config = dict(
    head_dim=128,
    d_mlp=1024,
    parallel_block=True,
    beta2=0.95,
    dataset='wikipedia_en',
)
Each number is 500 + 50 x the weight over its row's rms, rounded and kept within 0 to 999. Layers, rows and columns count from 0. Numbers have three digits each. The size before them is the row's rms in percent of the matrix's.

# layer 2 MLP up, 1024x256, rms 0.091, rows 607-713, columns 192-255
098:429565542490483501526552535427501459534523498531528496551450574424476435491474564470575441531516457554457483570520546508476584447491580506417548553583559526488531513484434468502479474492549488
089:497555406512554530507529472445450515579485468520511517469463571490531447473450361473445566423477537470482538510453490594503505538517515498515536516598509562550504495466507497471530424469562533
106:482502484527446514496577511524499461505503597437543499462500497471466530502415554477552543506507552428461509495537571459453500602422512526489541541465450593536544421499431498538486516667505549
107:567539512497481497441499544474520469572576542573544445481450499438538600582497494464554525493460515382496521548568494554450525466468523545577485594575469527480467502503514506466551547516473487
095:441551491448524444606628410444481548529541540525483503499463512544437538536494504488429513529518481499458536492553458549524514460514533483522434468473537436494493527509444468490512465519482497
099:524502555532495482476500459479486518426568541461457559466497515409477486488530503524503508455507517464461530606436502509465482548506543404508578507520586463541492507454566569471515550469544535
089:602521517476559413553454514577486584474465539535497503542435517559452531506475537509465559450516552473444464483563589515491446535436488450498469596606461471477450539625501554491541510445497590
101:477528496497553540548588357527459475566491485566459478459486495550383524563504500460494453486545436519486568505552425620494585573475541477471476559520588579497412545554457515455374549479523602
100:398483533549488472541409396554507409461518515486470470468462569550513492489534502546445445581487600455515467532528402488471541506484548531615511515542537478517467524497527530524418517560518426
119:437496476492526453487525480602449540461485497413495621577456465488491517584434491465539436494548545507512531517471552487533534527451506481470568503577585626454555570537381467483463439511540628
099:542529558510507470436468439421480585509529477523477518431501583491443588623492419468531493434548480385388489486498499555435543532565538500517467566476555453482485546546449477506589497465566429
091:555512532529531493524497519540517596497492544535514553476520506466430518614596453456539468478490479404513521643512480527528526458553516445488484466411504507463555438529479469489376482523510514
110:434459505488489443557466480479484454506548564482500473409515431493495396558492490530453582411462508518550468481497453457503509564515480514434604545498515451499528468566483466607466511562528567
102:500481573447518473486613508533484449630479550526502528412467498474531497545502499448416543465513524474416431420540548486528475578488487435579510536563482561473489466442553462489474577572426536
098:491494512465514482488489559493525495480506484559469564523478488536449468461493441486469473466461517494399624551599548487519563531514527585587541587558463520545510541491475483513529495532534599
101:529552448488526549486478395467600589515558502439465512542469533556563523507398382562422535435514491417487436676533505567519530613439498468474420484441602449516544527496513557522441462493574504
096:515495482503474581505528481526389425445563512544417533496469486504554494512564561383550541554585500483510561508583455527486473523491613435545547416496585367530571458504509510520519500587533554
107:502452470558503494580497496529436521469525504481558514479452493522444527598429521454504453518456457510507486437510477500440465585505502462588454471521489525553418582591427479557527532538548561
095:540501396549516488532471561464497552562500543493463514476487510392417500455480486430456450459548440460482440503583500421472492499501524465416573492501424404581431539497434479519497564473464524
109:523528472518476443562515433593508509413516529595561491379459511492422564466441518485451428504464539468611585467457534497467480456412567499409558546467473547419538467531539496568528535547405539
104:460566553481510469461371438489492465547535545453476497440498476499476543526490568505492467536403448495536489532470484551498494448511522442534527449534494554478514598606520539489374460565512473
100:491566464440498420536457486487425478486436546436526570463467456346566518571480515470525493557520468491578549529566503565484533490532527483511541450392539528430539420462500448550577465525534576
089:317499527516512559539503539589498549463545504520511501492509518527504440504515513467507512523422516496483519564592548588497631509492560409524493470523520531524548432509433419496462479547395507
108:475478454548449507485478514459489526463560580441515512455501483484527530485478483490407556504466474403435542531555470572491437492487508507505548488569524484394534485519474575437569590442527587
098:395521473532487515540513533562463488477575543506509462578432503516567502474444488546470487553380524452463520565524555485590451499454556550548505527465489457460523413561404503420485419569513521
099:438557416446501483567531560517504417474496458526461497457524520487410496624525480489481546530537470474422593527547444508495527460553585505617578451541540570531388480552489504443523515540444601
096:418495531532430465500564508523581498562517511506441427408517523525489522571496489393466496462504542503561455454493484498412550449495523477613501535491575464467440467428431556516401443547435432
116:465506451417455431514414534420439497489537510482558470474472522422484476545507544500502528485504537460524484506487468461466578575499491491598518527533494509536445434424532426454448465599459478
089:450561435463527518579519502453398496554487532456492555532472639438537579586349502395505560481521463484514463500483447478528489519502520511504437492508563477386345481531392534508568425459467439
097:491563535401544453551517500503522510478465444465425516464474531509521513496446515452446484517491448460472559626554519511391588539421516436413549551507465454506467567533477481516485476477601501
110:445486535420499572546524519520488534501597510519540459536443684567554504605405559520513474487421471466467529510529493514610472584493554508445534610489588543409471509423496487491405563543607513
103:529545470561426557519520388676535414548389520423580484548420424568513519540439464469461513437444478483426399535482537519446531558445525478564503503582518456535585530509465504473462473520461507
102:505542508478511510495469470421438485504536518559473547469503496438368500541522509466495537537452478559425475534517459486519509469466597602504549579580500445511532613540495497570464502627496537
086:541574524604477473491483463365459470451538610479530495507521500435441538532379464536495572473486467496559509480586432482511529504546498504508578513506480458511486604515534501447464447490566578
099:586508390509454440494591479563489557566521518488500487476474429562493566582400399448513491437432516474447438521506433493566435550506492494556528447515513513535511500552509458449576539588499494
112:491502511444549460506453416416417537535563453422494460486445578522472557558466415454392462457494550425580470602471464527484492537517440453465578603454544548482434562548478514501507501449435493
096:496535511371398492512584416510601537482484471466507435491490461480559517496433534405589515373564516514509460536557554533533533441559563485485515444486529555529534490518526504456503461481525532
110:519539415546452421497484542518433533555499461434523590393469474563541559579473495491434472490447578485508439510507434467569538531428481486561613469502431481469566481524447441548563543502554585
100:497577465472504484541561480526527497481558621556543477456456461483449389597446525468521470439456402584474407531527458489495535430517523539561481544539411541458515411487394537577573501573471514
095:580498389463496497504520462509492516476460537549462619529510531406542540448447411567513522414492545569591492533521452480442592503417551421487553534437493482475492573464398480533388488492498533
109:529504505501490464540512550489455465479537528508528460398462558542437466547506531479485482554523527487597527503480494482502506574477505432480525487474535586464432579553527437618415472449606518
103:556449453569399522481527509438520553508462499542484486425546604446465577542484541596481551588528480550413481495472538552485459524484504507496486557523490471548507528568488560496540485604555454
111:550623516535578533483481530542547479600476492481593547426448534475482540553537583565541441521508500477554466530469452406554570498483497552493447379511503474457445488528461519532430382453504474
103:539523557506421411501541464524446525582587515447507475409561466455513468572431506378511522500520480514565494523472485445495459494426598512509433676531624575463580472531459577458538537606540580
099:514490478505575379440521506461475541611489493476596422469419490472569482528457483493552531545490432521459532567548500504560539396475532513496460564433411533457519462536489502586439597465520556
098:559463487434596514406430478444536574509522523531509512525483489481493533628490493517500517506485483496458542543512602542497466644542559523562580465501481542517486534521489562443470505534515435
107:482585529414511466614494517594442466487553539448624501427474436545539564500377538475502492487479483483512474461480502513474501387473468517503460513512440488344558522492509549544472478530536548
110:447600593423549521419472439474418515521477534494522520416515523485491545621367482452467538480486470466572545546527558548535527493444591541363542571484460524436400494526401498480435441490516453
101:439497536453489507532398461477472516468417509527458650561515507516469508631435480473475503423558467430518554527576498519572565525535453527509549541584472532529535538614480511472509512572567553
098:484537453489370406495474498451509462516533485517544488414536529477370604630474436452527518493469517490461533523538482452515489517453554541514534580547465458486483439461451574425452516492516521
106:535554464495470514534469472419532436588488484534439533471392556569416600549556473457476553413459505421493486514512485513535566495516584503570607498500563529554537469505459529532505501507532497
103:464475585476429494533489567481458468405479481512533440545512496518544486487484559447465516503532495420448526499530514492550543474379481519490615507568480513475478577457492496451489540574465554
098:474506624520542481520470517519471539563584535483583492535525524458490433599446456533536474455416434494572568581475507647475451536562456452539482476476585522447499500531506477424505417487613488
096:595455424455503450595543474468438552547470523520480530465460444565408461528478527436461480494530514450458553619435493540474516573453484427563528467526478463476475602484515415524506527444572610
106:519569561548408490603435495508476442522468563453549517445469512480416553453520477562515474522484471396448512617535455516441546450400523466476560451521522521493546479457485495524527521457500567
087:535606523444550501545446438375534504514545606474569479519514566465609502487535527583422535465435500516529401578662500511488451532514554461442484582562495512468478519506498505515391505508489502
090:524477479514560581571491396416466515475570539535522496425536508487517477509472534527547413512503531434527476527511443492541478581477572462397510480499476488537454532436493517496456487478425509
099:501471500572518473529450532520463492456594478558473531500523521555498497530497443532468538510434469530530437591501498520487496530543506455499495534541542521493494527543493582513461493589469641
096:549498532520549476458495391533453490450499531501472572471470488570483485521487507438455376534481505518552477516572549442475508592389464580472512490460461527519468448559500457453437439561506464
103:550514477443548405451381526443432520630422488537497614436488605426590518542483478504504550519546467508458551583528451548506473483528540483491675532526442487507443441515491445470514462473447456
101:542528584490455491517521547489421479466450445485442474483505530358467468562431506551586548499567467479547580586470527506448466484463512459466516498522479470537560458430512568537540506504496546
102:513511468484557533530611467543420615490501574529499476514494516434419483474550426496426503497541604494480500610481488518472454521401492506468520458544529518509404494494387510511490484470596569
093:537527543437457471462518489499433499567558496545528567446516599453596502478490470544518472557496546515518454501541555440503536511465589452468440581459514477445383446585502544470355424535432481
102:571515535461472564524375453486527527601431484585470517464500411423444525607475597445487517394534544503509581469544401547516486446477556477457646477490534510447468526457518452518504427527483565
099:430630547403446448546440512423542531425478522376555451577472470446521447484503577411553457395430463509468568481541488477515508519567564495564521485508503400475538512599476484572442510477498481
094:527528484559506457421540554417548426564497502517551477421503446470539498627533493467461538464472512533530513566516491511484527476522504547502453587458558490416474472536418557478531399538493451
109:561511439483503509560559501416512520529542526478523585470476557504488504467439432449474477488476398489440481473482539462455495519527467428487498484483508533489480516514487423608442545511443553
100:509549433528551481561365537525538516441512506443496523514454533499408514527469487485515472490423439442559526497497527536524518471447517461605532483558474546499490514572409525597549479580388500
087:522488497438630584486410538548491599449512498491471548500507432432389498594448447517529395455377507515564507636447475444568572592480451521469520378495508438458521484497451413523487351589523469
092:435498417390540501532426397442531482569485464482565520574448457516432439569446398472408571495534566513443457462541500526545535502476585485517586613477495541483448554503438450500447437485460513
093:539486492491442522618505420549493508504463498461527448411568461482411505515464474400435506517469492490440515474469480488575662606490470469460479505493533474521449515539494439528526515512547430
106:502591559567451465467497508523506502588582538498511533485472550599464660526465439459480485471483446386506558532545485480521473436463529474490459511497478591480449586478574446625545504522462641
100:490513563489616500493520429572469504496544555532456538525495509538547479491510470500450500441434451479538498591447502560488570489432546445476548485483477441509500486616524437512450496498565423
103:513583463525381550567532480507454538559478520491494485479523466576469507542439476469495564501518468515464491487559571540524410483552563431516524536526562447456482486540437454477524476428483573
080:462540532404428438485531575499421476514435539489599469514468513513466502567420470522409506540508552436437458606502500507524529409503575450518495522539521498473427438446509535474442569436410513
095:551530461509515470614461523502476462462536534454496584493440493448384568510560492513475507576354578488492428454509489432590502486440557458462519455507536523483607448536499493520471467551498625
110:426557506472492473567453464520451522527521495489495499447526463498451510583483489412514430540468537499605520430472522552509531539400605487575566485563536575507467548559447541516561393476470526
105:553523535433530521489592458447512581566471514507472488534529489535518564557455403408420566473363451464424509657464527478472518453422607497534490459452505561499496443500478501508509562468577504
099:379573524404444590566451475522543544466529524420586484512531544569490509542520557544495442486522405422461488542518441559542474462462516535657440541452477538467437541569512477530524419492550480
093:535480569465474594515500475528496519586506558606617451449483544577510576441524474466473486506463455448446437560490556480592520523571568480487465518477502556504535409590441485557444485467449512
091:459554510537620529533502356553552552484499460540485447520547504578496490490370524488501492365479532422452591546523520449458451511499498472570505491511465485456467627493552499631464517388510610
096:548538540505496539611544388506563406537492530513491415411468571560514501452409444436457503493435459412486440454527561470616459499522509431491480512572477457471507460439521468452449479555565528
105:468597422437563484454493568510499426558490463540550534500458543594554451520513541453435467462463511466558543476519543637501494555323501519438541506505525539545483463608429506504459453523538485
094:465489505543469545508460364618614466461475525517452543459471557513521471513449504541490466527489450478506482524517442515504462530403525427605464475535539437504514498464534518493524514579462473
100:460570573513532516551454560469571505490472542549472579545460470540514467477484464450424404547533499523511557631478510524463540462350540502569511515492509552451453538441517535482443449529477440
108:513553497462487557484554443492494476516462570525575587489565508490512495524579454588505508530426468515426474525485492505475481467432472505555506479446546599430537541584481387526491517608500494
104:516529465445458503553369557503451479529457484582533367491532531505541483569548442494500496485455461480537432586477540579543483501507537480461516513451400598553409474534445493551518522509546475
090:470563503476557497510467531554557426472481485475481556516517531479512502461515529542507447507521515466450551456512513535531516521519458446462479616447494493508481560526468503623376437560505519
103:440559469494552435464500562498532476565426496530477561550366488434409533506558590537484461440515468472553548510495521541432531533472504448522568463561626485503447526467551476575490371505563609
094:552550494377505486570449461470338556495436472491505519498498442502422569579512474522556420533561532438553409510543507482538574439475547521427487528570527480510479503479402524572366429465473533
104:448542483498569511539505526580596512488454475457502666558488489484425537510565515388525483495537446394431412529529473536527510598504524482502588449447503555513476536582494521465548471545533525
110:475618516430483430441475471504402537508580567481618538477495545468374506515505484537523548429450503519444450523509498489545507496489491530588551552469417409464499495511417529493432404644550467
093:497499511530514538487513522484530489550499554511531541459495514500453537522522619437470535493463524516456511587510591495574422516487583477513524522484504445489441500440448541438548455555506456
087:482498472525574528511487424532474574496508477509467510573481453408460478552511466479468466515486520473457532460591479557449541598429544484508518547461556539521505561511447385469494479493513514
101:482569517545576517526480442504483500438490530469485491484503494583526539531482472461572523539452459434497535535551498542447439529542509493474604475490564500517450558569460482536470505554462480
095:531499419570428651575442390508499451522500512537519459482430513515498487499509496420473514471523591424527526458463463516503499542475515419548458463554489457522559534532530477591464511499575566
105:529507666451505558510530519513417627577503533596559490525521598552487548608536527445525549447374426488478511559542489525588549480517563540447480550517553544504479618536467533547483471523537499
101:373644460453496523555501539492477529476538436499583433454567396568475471497463506477435458413427495478542536471534474580506475470390544581609492558494573523433540536433554503556500399482482558
120:460545559468491513587435524601502537455439600539444476580489465526470498475518450428425447541469512432420462589475497549546504512427451460589594546561442543388531505498399457531578462532557589
090:538502427438460429523500536486405549514559481590551517491464510429411478551472574417485512448511513448567445485636533503572465484528514503490447456543519564521492520520504488566524519509509471
100:475482477492550498468491479482540447467494523507481544465481511497496508483493502513466560464412566532440391528527517516484580588471548507406550549566525428545457513511472445501425408523491457
092:562493610450480474501516492496465490524543511510473567535501520457500514537483457490457507494454437567534484596606494445524460593505512500530542496543420427475527514480510485580586567470494495
106:536543510585499563542538461474473488473452575511531491513486503469400508507524428426443459497430474492536500573419582494451494564460510486526517423475390501417555502441518440526499426429600508
110:593501500509373488504579430497484466506475612480470504487445587550523483484454548485567475488542445458571579425455474468586456542463558466453589503518472424524456500615499493518525504511600631
100:390598523532502440587538550410476522471460514522531492522470568572509458505465379506542479446528459477462433544581503512493468435492509440539509561577586591519479477488512485502520403562496498
088:495562594396482478460453448500530489441510598550521511504519497530470420504519500523446452564456491351530500510508498541476527501601536537583544563520508583438472454597458571524477424492435471
097:498456498530497542613555544526472469444528623476514485457476501513442542484394475515428526493476434502569458548461489536476574449445450431591593572473516413415483460479448479496447397557522480
# layer 2 MLP down (transposed), 1024x256, rms 0.0799, rows 607-713, columns 192-255
097:519557547482570494422527512535465480481455506437578517572525544573435582523521480536395460520468558498484450473475530580447561498517435542498451482529492527519460427517510567518492489459518448
090:519527487562572441551429515544553483354509439627541480507518508529510576531538528593431424502491497499607455480472462526460511500480504500417430501479510527534462445514399573433527524474453513
107:463510560546486535624539455431520563467491468482535473578409415462533541481546441464445479508515453448469487571509453564556532530500518582463510432502564443450588510477429498458505441464568435
107:455529551440484456421509473467580533498402532554473441527437523654480496445553502443524554500463506553456566479480454427561453493433516426469488505523586535484502611514534447477464473554476526
086:500503514477531505401498525483462424494444499577477538494476440452574485473504420459464555468495505472470459532507530482461457494493428464540578513504471497533466426498515533544506578479523489
095:513552528490546540548517519438554471456584426437510538577520494490481601451469455458504456419459495518585422516526508493432470494510457453491522547519393589523491460563443457421455454490508420
105:513540472516460606470495552500521543537382472494451491365467541415619533442492518494498453520433492545605527442497558651492414448427501550557447452477555536522521473411538410524595544574570551
101:497506479599548511504498421494482470491467474548442479546536487450473514508474506439438553508505415460481427445589482519543512415522499500469559480485550548543648489481447623503528500510508574
109:565471557471511460524483489420598498507601452428485538520488485545581571469460426467492535439579463529553490506522516518509452551545499501528442462545530404428501466498547519489507462492548443
117:411373565473506469458557563555521517532444525404504530484466520606558452514495374464453499599552563565510494463441498511547459542465498497449382508489464592519595426544505509399520525546561465
097:392519457456505519470516492447491438389497451548454463494502523495439463501579563528524534553527543484527504553443560604551553593423497445463512535490511519424541516477536526479508566547473463
091:447581523500413447455553460586521485443567444538589456487526446502478446383489509441441490429442464526500445407490471536427539495529543448533485531507527588642501543544502571525566513486523502
116:460549511562544476416551451470595444429477420572474509529480570474486563485506513479517420498492537439539460541621542528410466453482613483503522473577475447536476516554566460476586580503461505
096:499526492578577460571435416538462574508482561568529502578469438558441499429555461518605536552497523528453497441448470441506501517557556525460508496481545460455438540580545469427491380526507494
099:453502441526589571551506553594494432565434548538561507497467543501430511449520519501450528460414378463468517514540514476564520426472493483462529488531481573450540525532496548594542536468490447
101:493582497558531469443394550538400446541421520540535625432539490490543469468440532419425540485468531560515609430457592545519533412524511470547504507502480491458582424572538522498497486491456536
096:544541499485494529547468532524505533480512540479557451520500397509554521535489477568443442487373438515528376493517546534505511510493495510481532601454482554529539568503498642486341522454481475
109:588524582407559418505451629487505494632477489503476449472520452546490503525511484458519526529501443544482441554470532426459539482485555528507622497436538404457482524451459450520557487522457554
089:496530516499559519532563473525535536490484420543480520466553478391451407514485631427488522472454496535572480505467564515520439468565434450552512405469486413486530382542467504462530518448504432
110:519515449515488587560559538510499435515524593482569535499508470463533595580510460483493413503528460512544388444565438470527601544507406526457464591512511532413494589502502409514506422463564550
109:453481526551414507502564556479480551386512589483591565449494456523485587507464477549506535531563447543459451546522458518572472508528533583432528606504559450495474434468441497516525486548512558
100:500547513514437519551540433477557478421523498459532462511493477534485509520532445502438514473458449456457408511517535586543494553531506480427426510522596487481431524618524444356464471487498458
092:425494523444500499424568460435521502469501431429474474565513494495589472562419527472429451611510471498438454413527530528424340496463457515529520435504522494556461542486518441424505544542462476
112:555478475494486489540501466508617592603539525491507525490546488405421534597491445434538512566538560512571435488449489468543525596474612413505494460416487518478521452478600448465512564528436457
090:604390521477500544491525483531561442370541501465481514477481544522460517567514512531544527532508508397474532529503482489463575507502446515593541552456623479508503394591552452454437462566394496
093:483554544437548473443474529611508452510561480473458439515528455431533486427577520427508482476486463489546367446500663565458519506516363537398411520524551470483482512390494498501445529578586536
094:563486458513494445425529533508506439436476485512534625456486498503518440593445448526606521376489457441647568527494487523495548480462437526446532479538450583432563513522583490594569568396462524
113:518555510488455584552599482497527497499513494444550557506567517512552473573507454534539460456522624490571568501554572631474342522497422506423449493520566506539552490498451538516483484506513469
086:503433557487535498382519519492451566467471516542496440526493495526523482500610589507511319498462529530514515542620600534430558460407525561520461463490528503543551504490501515527415466492534526
091:532474492516593505498536518508546556518495575528485460438491431464536430504516487628572553517442539462498539480489537520636569518478590507522512510419446538483452494487456555599553470613534529
117:488606445526583531459525590448450451484506556540534517458411492451499460415499554519489464622523421472459624574501524405473565541510515422507536431468601462580475486500531480513521459504528458
103:562563560523442542541420522403468517526443535425498496556525519549499501454528522497545563536527503406536432485487455597465478531490533562441500503451538551463515503531567527532462420525468417
103:523517536505477538457484505546503443493593490513530484486484553465426590488442492509480488622495456456474419459504433454428418498423452498552514420528478524549501431576469456537576551423485482
093:513467484446548485477425509464482510444569433539502547562512596472471546538452532609521567546547509444549466490556475501427474545470449550468477481419464453603493534397451451499530564541428407
100:512439488514508556608525525568445495461479561404480557449451537504499490504528568460446542500509490457490527493572475435540587512550637503531428466484545459506545474434438457532430476497482495
113:414479513544527554530528410483510485524543553401438485457522484611466435512470563439441470498474479403404588423480526546540538435551543391528509393534501467467613524472463569522413489563460483
091:484491478597623521475506492559360420459464524457547561475492479508487517470522491577451468496427535534440551574563477523446504534375492536489546527457484418491417579495436525615532560528507482
113:476531567435556499507512561486549374542493522557602493484441612444513415446518419462502462460489470475428454474571559458594473357512499507503495473546473478492417537435487471488505391547506477
103:551477571447473532378439514566448502580563495524457576552472499506505475494501491478474453528406520495574534514493424495426513449452512506469487495454530544497471571483456485445498493481476456
092:485549500483487486546523597516475388622449575537497476484542507464513469554539445524510480565555468452471513539464456474478423462525389486522499533592461475494441426540547567443426547512530466
112:493557584526534491526492521447492498479487456555489547573492473438557438485483532481504503531425482565474426490505605492457393496521481517450514515534531518675492507447520525486539477516452504
099:512534570426410437554531481490509507547492457464537501574475440524440482505515538396490518515549507455445514625530448508419495460471529496582606480498436529428513486500379408467483497389473511
114:410610444497554481483548487445534515436554529476524461481475482572394500496411469409527557409531484511538486536548483532574546437573519569473492522464590500468564544510490477443523502564544582
104:454557513489511490560550471458475411398461478437476472503431489464504540503544518487551493477576505503440496521488556506553443400567431484472531469586532521451430530496485565526501571404496445
105:529500455520537501527536460501567582519522493607504460499462588433561493508488463489535585508496551457589439495492441418469387449572546606553472458539489477549518483547425552406505467515486481
102:456512562456534478589539565526441476400432538488486450544454513573464446521572562470499494536475606485434521536571484490461559473454496505471507430421548482416548476512454456560584546630530533
110:561583491512475519529553520547484452518400436456526490437504507477460539489546553438510526548513578452515495485457502482540438500588507550530424468586552584593462392573428540364586449462537465
113:500530471510406458570494511526430416511452502428473456523487347504547611423530455508434459548493401604556472480547468377488557487537469547521485476525507511554506537447486499457518470477479528
096:469521494430472551538462457507497500476550455493506388390446497383493426470488516508508485516522476456546453472473433540439392497450577537516530490418484437548450459488579463456569486517427459
101:573558508500487500444455606580568559385500429443469511571560550408521552515460516500491402461579545522436469482559418541489521548508512471559449490581554422538535509454515550487491456497538490
113:430474466422450481519478564541579506443448491451414594421495449521394489571478528482428499498508471584493517503525323451537588556567459499482531422498419463532546536513477538497531542479414553
101:489571503467452451446459344489517492591418479564453482458483526456533436507558465504489453505550481628475536515366460476469513479524512526406502450494528475538542495583394420476509571490581493
096:543477498456493576563501552550557426442465554515486543509436502580419503427477426435552513516552531494551489400580532374530600527412503491437462498549607476520442509472428451501535456483464553
099:495524518490590497445537504439520520425540482505524538460506411523513476504643472573404619545452584500575438505478511491498509493506636497424461509502514578597547503533493550447580528498563522
109:518463528534565489545574446468555460497506494490489453552534503583461491475600354455496478432482490514578468511544520551444574533530559457509544523438512527454471577460553529451497523498463543
082:496421494487355509496514498527470564518474431441548419518472479522548488566530488523568564554497475578549526424549538514533503515513516461537479523524464501519583414470531447567508516618440572
083:442572530481526588449441395552495513553438327468508528438426464494480510442469477453507489403481471522447501467541446471476515504451525466526519502466449445483578492467430535546466496555471456
093:555580513515433481429520462511491488466489452389457588473438611474427448513546497567406484566479582439462494513571531511545594519447412475535470501498434578549627509479495479517461461493474493
102:459614500590505582561432571488518465519593528552547504583553418551485519395503478621430474524503552478416549504483460580434400449599497522518474554460427422502498501453500502488512491469515490
104:556648530539455514554587520485497528469449526439464507556480429490476514442421491406477404539465472548519427475550552545496520491426571468455411442545532480525597482496437528458447452559477540
104:491483475487558594427463516463506462458466464567560560511511551560519502535532426538521370438449482483431490563568497537489577522518473514564505455392457592541558487479463557486534414512477473
103:514524468443463478569576465562576523485541463544450429506455619532437456466614535581533462566574491510552542500496526443480465495528540464438463347560514465478555465394410495472527556521442493
089:490518577534504514459470537426566486563444421503477448457514523501561482418582458456505456518448422541503580539499398505478546547512506554550514550546441555519510497432574522502480491496587477
101:467509459507513507552548543420464537472444446450433480515490483499570474613517499465510619517432533592473466547419612499449510486481498453546508524635509506509627518527501480465574505567389425
095:538547416572494487555536534399455497516419550491481473485477509431462619473491465591505453544468507545474464557498461497525556530532482535462457516402442500525438541611478543452552447512451430
087:489545544502552463597459523545431458531379529514483499457451467555504560377459685514544470488493478521515493486657500469417485528493495452468543478570437484530497544506470487567445559520520579
104:484486535491499451433468479596522523598484428519520551429527492488493584436549428519588595446553574439537518483464460506513516548483515486458565561510461474425512519516574517409582519515493499
102:527542496497521499465497466553426502427558472551517489563600429497568452525476494479551476522498528522406472469495587545502507604509519506466516527557497493450544432471476510410541514469494458
085:497527484604473536477481444533469487446554494471470467558582522478492518450484544474537486423449511469479505464576500413465507486517553507574511572441592487570458515437448538525522537468485463
093:492557470481477495520467568523634527558466500415555506538569546501592496531455533473469512474585545544570551542474559528511506500504429452380480470462433445578479499544493517510488488510520389
087:488506467522527550435516554526387500416523477428468493465522517620534509518505563478483537534521466429440492529412454527543482414481509576494431574492536517498489515553496467491597489606531594
106:528516412447552548531481476516483538475485519457475538485531455619528503554556570491498535606483464491421476462494476549479564584550496519357452528478557472376571580511482558518471552395517468
104:494459510500567528468596488434421475431430510516536532507496451432463463601543575512476443436528557526551499567488565625501468492464515451460496471485412504508552506472549479546526571563510475
105:557516536527507456429424437530515560502430510560501395625531516474488507575441509471431509526533547548505403422503540475408437471422513505537672410482451563551546558463500505495507640490450519
095:436458460485506465363543464560454500552445637474497464573527455598470417431565527478496501522537467499536415540595466518451579531418490460560468556446549516552640534498527508429494450518530475
096:541499552569467547511396471410577521533430592555479516609524602484497563535568528503478529410403483503520513515422462484490554571498526487551550487465497577520515427554530447416511486440519470
113:525527433523485487429484448486511469489499605398527519410447479486437535430497535462496449569494495489442487526525460460408568500548513452433532529535558454534501514612505565471438497596525525
102:440493464499462432489539471507558505445596389492515485473507547491456451483510517497571460492573493490563427421573430461546506542606420507559545517417442460576532491463436501506485422564528495
101:478485507541573536536620476529570565458511463521393468420384508467528522459467517459454580602461548520523517517515373544426475511478559487489438574511585440526491472405515515445521576499593493
084:524469552483478482523576545390566507518637501495517531487610490479548494583480614506503543494435566486543547511419439495459400545480450488467524514577458514441563506423520557481482454509541492
083:612539477491427528586487417423427566543422519458392563508485470461532455508547448485532548555473551492558480440534530539528459497547474447538477452530471519536569481546536496528494523460435433
098:432513414564453555569533602503421486558456427452521442486540415418481500597506542559524465555508525577440481524445539491379515524433476488478536491479520478527470523580462527510438506465471593
113:557514531480568517480525382554440493490428589476484452441423443461488504494514539530452494571574588510544583549439529520504524449525558527478541554526429467366599596568526472458424470523534533
094:603398542487515523406507537427503560542553531546501474555540479478597509595553463522444461460448519472410488602478556545467539498587481533452539543516433430486429446587551431501482529519542546
098:514463521552529510459572549478482456565471508515494449495503484486484392396479431653525529465441541482545463505500535494398506501537520494598477457473450561544517559443531563441528510488575526
113:421492510581488506508399481429515508597508491490533427549416430443443494546513512572503417545462490477496461513535476436535447485500523464440432554471535546408566488555506480521536539444527476
097:494572469556507497433510420491529564593469474521496457458582537501425526433474474509518477580542573506479522495546439416478510447516511453585557460468513555494589554430584479558522439520507512
081:603433445497461462499471482436464528503475574501504516467483370462466453589459541446501609440416403521503429509536432577521478488530501601484489468531498524404540420494495471494526544549487535
108:490483448503545527557526541470509473459479464425490468559712463498552521496404466524497434569570513589499429482415515392535605546492524470409517606486510489508468548512434482396436455566450422
082:469470493600471509385622447501519470493553510434499519486416476607548447463428425491472437478479451450426593532482460558476561593470472488557425479481372420499626535486530543437593493509511526
105:610470550602471445411619518535506493540521475444486401485519572518489471538491520465594582489470458560452575543534465498473468497493493456473455471512528531509567417503439426578525559582449560
114:460542550450464438404540371399436443452568399557490548403583486519446459502449491550603481607492446543544523533517502506490534445572572495542527531482573484603501504491496424431451510449451526
096:403466547462515463429434494563526484610530468470592440456542504565540563511544447504486499576489371488529451464558576490465542522550520525427460525453509542458436394419405520439470431433473450
077:517562532651414546506488472474498435490490567504580472487524507479586588473442410535494540473464552455489433605399519452539511476532418510539458483521480514478512523548444580422473427481482582
101:552460544398529531456552445537509465500591487515464508577468475463420485524545450403454548483486413477499455492499521465459527480368466486443468507490579493480542489415536543527494503554461512
091:557468518491479447513480562499436545487550518462464518510452480563490467438420403511521522529479459489500508523504511516582532530483468527439444600521450573577547472554513432575516484449558503
107:413533438508433478495446457509429489485404467448477499531417387471574570479481522525476475440515467467447474522471412530544575447522444422494449585569540442549514515582518547415475486487454617
097:509467582465475451512533472480557526513516451567559497458451624425609524504413547473591538505513520559480503544472464514462554472525481474412474465492409522517459450496451511399462539515491483
102:422578506464520566556549454520567592482474514521489487552494433462535479397474531547498467539525547573484514561487490581517501491463487417444591478537546488487579488469490459463562482534416526
086:564536466403491521561487459527448485407572468560533556501471537545544480495473476521546479531537451450541555482493421408562614478522388574431538444476399638470437523458428528563569475505536549
099:508500536582463498541507505534489517489441535438513555443569399496582593499531527466501536602547484515485545485531448527568534507538452496490543560431588445548510540506584484463470518570570437
095:520493501462449477442439531565467471469519423533472520526485499596530579514605500524501565513523566568490512559457470455470493515553445502517546529477490505452439515564511465527501530550525424
111:482435457549505346399575591528516546545515487504492419589451507534501498511513523446604545599473483472526431394448414463441468516491577574461487556471526531603388489522400507501508524562421445
115:470499496508420498574480509447385530601535528583521446503495532379493469573602498519580579515491500494406511483574491491462469574505512506573455444455462576450443434430497495440455538553484498
102:510481549510517511478554523479463525525469463496545435586539432544437454424559467547468429479579560532455494475595458566506592464503522441384463554573454521522483458398402512511546626470486570
101:537514507513514467538564430569590427489490468557506483446453506542545483440448530481452563550373509481519451494444410545448532477500546500461396480534514539500545522423495564496495543427505511
098:412550537502464558518472519529527519484486491526481467563432379496550444459558447564460445486481449392458495427498510523507426558540507568516465518557447535454441593484514497601488522447523481